{
  "num_hidden_layers": 8,
  "hidden_size": 256,
  "num_attention_heads": 8,
  "num_key_value_heads": 8,
  "head_dim": 32,
  "intermediate_size": 704,
  "vocab_size": 2048,
  "hidden_act": "swiglu",
  "norm": "rmsnorm",
  "norm_place": "pre",
  "norm_eps": 1e-05,
  "positions": "rope",
  "rope_theta": 1000000.0,
  "rope_fraction": 1.0,
  "qk_norm": false,
  "attn_scale": 0.177,
  "bias": "none",
  "tie_word_embeddings": true,
  "parallel_block": false,
  "init": "uniform",
  "init_std_qkv": 0.04,
  "init_std_o": 0.0,
  "init_std_up": 0.04,
  "init_std_down": 0.0,
  "optimizer": "adamw",
  "learning_rate": 0.000885,
  "beta1": 0.9,
  "beta2": 0.99,
  "weight_decay": 0.22,
  "lr_head": 0.00474,
  "max_grad_norm": 1.0,
  "warmup_steps": 254,
  "schedule": "wsd",
  "decay_fraction": 0.258,
  "decay_shape": "linear",
  "final_lr_fraction": 0.0,
  "batch_tokens": 16384,
  "max_seq_len": 512,
  "doc_mask": true,
  "train_tokens": 188700000,
  "max_steps": 11518,
  "dataset": "wikipedia_en"
}
Each number is 200 + 20 x the weight over its row's rms, rounded and kept within 0 to 999. Layers, rows and columns count from 0. The size before them is the row's rms in percent of the matrix's.

# up: layer 3 MLP up, 704x256, rms 0.058, rows 149-151, columns 0-255
# down: layer 3 MLP down (transposed), 704x256, rms 0.0564, rows 149-151, columns 0-255
# gate: layer 3 MLP gate, 704x256, rms 0.0605, rows 150-151, columns 0-255
up149,102,221,179,171,173,161,223,187,170,197,195,219,219,184,189,197,204,173,221,198,222,199,230,186,182,209,202,206,213,237,249,192,223,185,251,217,199,234,236,186,221,184,198,209,184,190,196,209,209,210,192,218,200,167,156,175,178,204,207,190,186,187,204,183,197,182,185,198,191,191,228,177,167,194,214,170,205,197,183,184,216,183,194,181,182,186,238,185,211,229,222,248,201,189,215,202,219,172,241,218,208,226,229,205,209,184,227,177,193,198,208,219,193,170,249,157,260,167,243,195,247,178,205,163,171,207,215,216,209,182,176,206,186,191,223,186,211,172,213,175,198,219,212,201,200,189,190,164,229,171,247,192,189,185,194,205,206,195,164,218,195,185,195,162,183,204,210,193,188,222,176,195,179,211,222,185,218,192,214,213,213,188,191,236,226,197,212,205,187,172,204,183,212,229,192,208,221,200,192,190,215,199,228,203,188,190,188,209,217,195,203,205,205,185,193,220,192,181,193,185,181,199,200,200,210,200,161,213,161,234,208,199,163,223,200,184,204,202,229,210,198,229,186,168,203,186,172,191,195,206,170,230,207,187,188,207,213
down149,101,230,181,174,172,209,200,200,192,193,209,222,207,217,195,202,177,206,196,225,204,221,220,218,202,170,200,224,200,220,208,189,209,217,223,214,191,199,219,187,236,183,180,194,184,220,166,195,184,194,194,210,233,200,188,187,210,200,233,177,190,179,206,193,195,191,171,216,169,216,212,170,219,231,219,186,207,198,183,199,180,178,182,208,201,192,173,189,195,176,184,232,182,176,200,174,195,218,207,218,218,200,234,272,226,187,181,179,185,230,163,178,224,195,222,181,196,198,215,248,231,185,216,200,180,204,213,193,181,198,175,222,208,211,231,232,194,219,191,198,194,192,183,214,174,183,185,165,222,159,222,193,155,248,174,201,195,205,175,197,193,202,195,198,213,183,142,190,153,211,197,185,175,161,189,249,188,207,229,214,208,201,214,227,206,196,210,200,199,180,167,207,225,179,200,183,207,184,208,210,195,199,200,186,220,182,180,220,231,213,212,174,186,215,181,204,180,195,197,171,181,219,180,205,187,213,157,197,192,197,208,190,196,211,198,165,206,168,200,213,146,225,203,185,169,196,171,196,204,183,194,244,182,220,218,222,231
gate150,104,221,185,193,238,190,214,200,191,214,205,197,190,169,213,206,170,199,190,174,184,205,206,220,222,174,208,206,205,243,201,198,198,204,205,248,207,219,191,165,197,215,186,191,202,216,171,201,196,195,191,198,191,179,196,195,223,231,199,212,220,206,144,219,203,216,211,177,179,168,241,184,185,185,195,195,165,203,221,202,195,177,199,198,182,221,195,259,174,208,208,170,198,224,223,225,178,208,219,209,186,208,213,209,214,218,218,206,222,212,175,202,207,196,180,182,217,197,185,179,214,197,190,171,201,226,209,203,177,195,181,227,208,228,193,217,221,203,219,180,202,197,211,182,199,170,214,196,201,248,231,165,173,214,223,187,204,183,211,227,206,222,200,181,177,216,200,179,201,183,176,203,189,188,227,170,235,171,214,244,193,186,204,142,221,187,186,190,195,216,174,216,215,218,204,191,195,214,171,198,198,198,214,222,176,198,146,186,197,217,168,163,189,223,211,215,187,185,191,216,186,224,250,206,206,250,213,216,235,213,199,226,183,219,172,191,192,200,194,171,161,206,176,210,193,207,239,196,234,183,143,178,194,197,212,202,189
up150,103,188,208,198,163,231,206,214,209,185,202,189,232,222,214,202,218,152,215,185,186,207,191,186,179,196,196,186,200,191,181,218,186,215,205,185,151,168,191,176,213,191,186,182,147,203,229,245,201,200,219,195,179,230,204,211,169,211,195,163,190,212,191,175,222,206,197,190,184,202,180,186,209,217,194,209,218,142,163,202,218,198,190,194,188,190,200,186,213,209,173,225,187,195,221,197,215,197,166,244,218,213,199,185,210,187,178,210,191,170,193,205,207,250,176,220,180,197,215,193,171,169,219,152,187,181,215,210,182,201,195,209,181,168,196,184,188,195,167,224,180,185,158,201,161,201,243,195,179,162,166,201,214,212,209,221,207,222,151,196,196,194,220,203,191,197,205,208,204,217,186,192,188,194,204,208,223,183,169,190,233,220,196,225,213,202,188,183,148,198,222,157,184,196,233,183,196,218,224,199,206,183,226,224,209,191,192,220,241,174,199,224,216,201,182,192,221,178,206,212,191,233,180,204,212,190,195,153,205,227,215,183,223,167,196,186,195,199,245,202,191,188,221,212,197,194,203,209,231,198,210,197,211,186,226,231,207
down150,101,193,195,215,164,221,212,192,222,168,221,198,215,228,182,187,210,178,238,241,214,189,207,182,177,209,199,211,240,184,197,190,199,185,203,211,205,181,173,214,170,209,197,165,198,187,222,232,221,224,210,186,189,223,201,211,208,204,186,175,188,218,207,182,176,205,210,217,198,208,210,213,215,224,204,200,202,188,171,231,193,182,198,211,209,197,178,173,233,202,168,175,213,162,188,204,194,212,200,205,218,228,187,217,196,154,142,207,227,160,185,193,220,194,175,188,196,228,221,215,222,168,239,194,224,189,237,189,216,214,174,181,178,172,195,213,215,176,236,217,196,215,161,214,182,205,241,217,193,189,177,230,204,242,241,237,223,224,178,172,188,210,184,220,208,223,202,197,160,208,196,210,214,207,195,213,186,194,220,183,205,216,229,206,228,179,196,222,175,204,196,156,171,217,211,207,192,190,197,193,199,184,225,210,192,200,201,188,210,206,195,221,212,201,214,197,238,239,214,225,209,177,176,212,197,233,169,190,184,256,196,177,207,166,195,214,214,205,201,159,184,211,198,179,199,185,210,219,194,173,199,210,232,229,225,213,216
gate151,116,192,217,212,214,208,202,230,228,161,186,185,217,209,212,199,213,215,197,175,188,227,218,181,184,206,182,186,219,187,173,227,192,192,173,173,217,197,187,184,217,209,160,200,151,178,205,182,191,261,185,247,222,213,198,228,218,187,209,245,226,217,178,201,229,206,180,191,187,193,216,206,163,198,190,202,167,194,230,210,215,184,183,225,191,193,181,228,200,243,242,232,225,203,158,209,207,190,217,187,208,195,204,198,167,237,173,189,215,176,205,173,168,233,181,163,188,194,215,220,231,210,264,189,204,199,207,184,151,199,178,213,204,209,216,183,227,186,210,212,162,210,204,193,178,205,198,223,216,214,195,237,169,199,210,189,201,193,177,200,185,205,227,211,184,195,202,208,171,223,218,190,203,202,207,179,177,219,219,190,211,193,190,216,220,224,182,176,209,155,222,219,223,212,210,204,224,187,218,206,164,194,191,205,200,197,187,184,233,217,190,184,207,203,209,219,217,206,208,192,205,191,210,185,210,162,209,214,221,202,202,217,225,215,162,216,224,213,198,231,173,232,202,189,185,206,200,203,201,192,193,205,223,169,164,180,232
up151,115,203,202,237,215,217,172,224,147,209,196,224,175,183,229,227,217,196,208,186,205,197,212,219,178,199,214,202,188,194,201,195,188,195,241,222,224,198,173,189,182,210,205,232,211,225,212,236,193,198,185,190,201,194,187,215,203,190,198,194,233,201,197,197,200,219,173,200,227,193,167,205,195,172,210,183,190,203,186,192,169,188,207,170,186,214,167,227,209,203,214,183,201,208,222,176,208,225,191,228,224,219,204,200,224,198,221,194,190,204,175,201,199,210,223,195,187,200,167,177,152,187,178,193,224,220,175,171,187,251,168,212,210,208,176,175,177,216,167,217,202,206,239,187,194,199,221,184,171,191,185,198,209,186,183,209,225,208,221,170,198,208,207,200,207,214,215,206,200,170,167,155,169,205,228,231,183,174,222,170,173,210,194,212,207,181,223,207,158,208,181,247,177,229,185,213,238,173,204,184,186,208,246,194,225,194,225,179,205,142,185,218,227,187,184,204,201,198,217,202,195,198,185,207,213,172,192,204,205,199,172,143,174,205,201,169,219,184,185,164,222,176,208,215,204,220,198,226,237,237,195,178,212,188,203,214,196
down151,110,187,167,207,192,201,182,178,180,172,170,199,170,197,247,203,177,175,208,198,200,183,210,196,195,202,195,216,203,187,241,183,201,158,210,228,246,208,166,176,202,198,206,212,215,212,182,213,186,198,208,190,196,217,197,180,207,213,182,170,197,185,208,202,199,198,208,185,171,199,191,190,243,198,180,152,214,216,196,186,161,190,199,213,230,185,186,224,224,188,194,174,173,206,267,181,171,218,221,202,202,188,221,223,228,212,193,203,184,196,165,252,206,180,198,217,173,184,218,189,223,153,180,204,219,232,186,185,205,210,176,209,189,204,199,201,186,203,179,184,205,192,188,187,183,181,207,197,171,184,195,175,194,257,154,209,202,183,190,198,220,214,196,191,153,226,188,168,171,193,190,193,203,222,207,243,211,182,219,182,177,185,216,196,171,166,212,219,176,206,180,173,195,174,219,202,207,227,197,202,186,231,222,188,223,199,214,202,198,166,202,198,191,204,182,177,208,200,177,188,217,181,172,234,198,209,200,217,220,216,201,185,141,163,200,210,186,187,192,194,200,233,238,187,190,214,205,199,187,206,208,192,196,239,194,238,193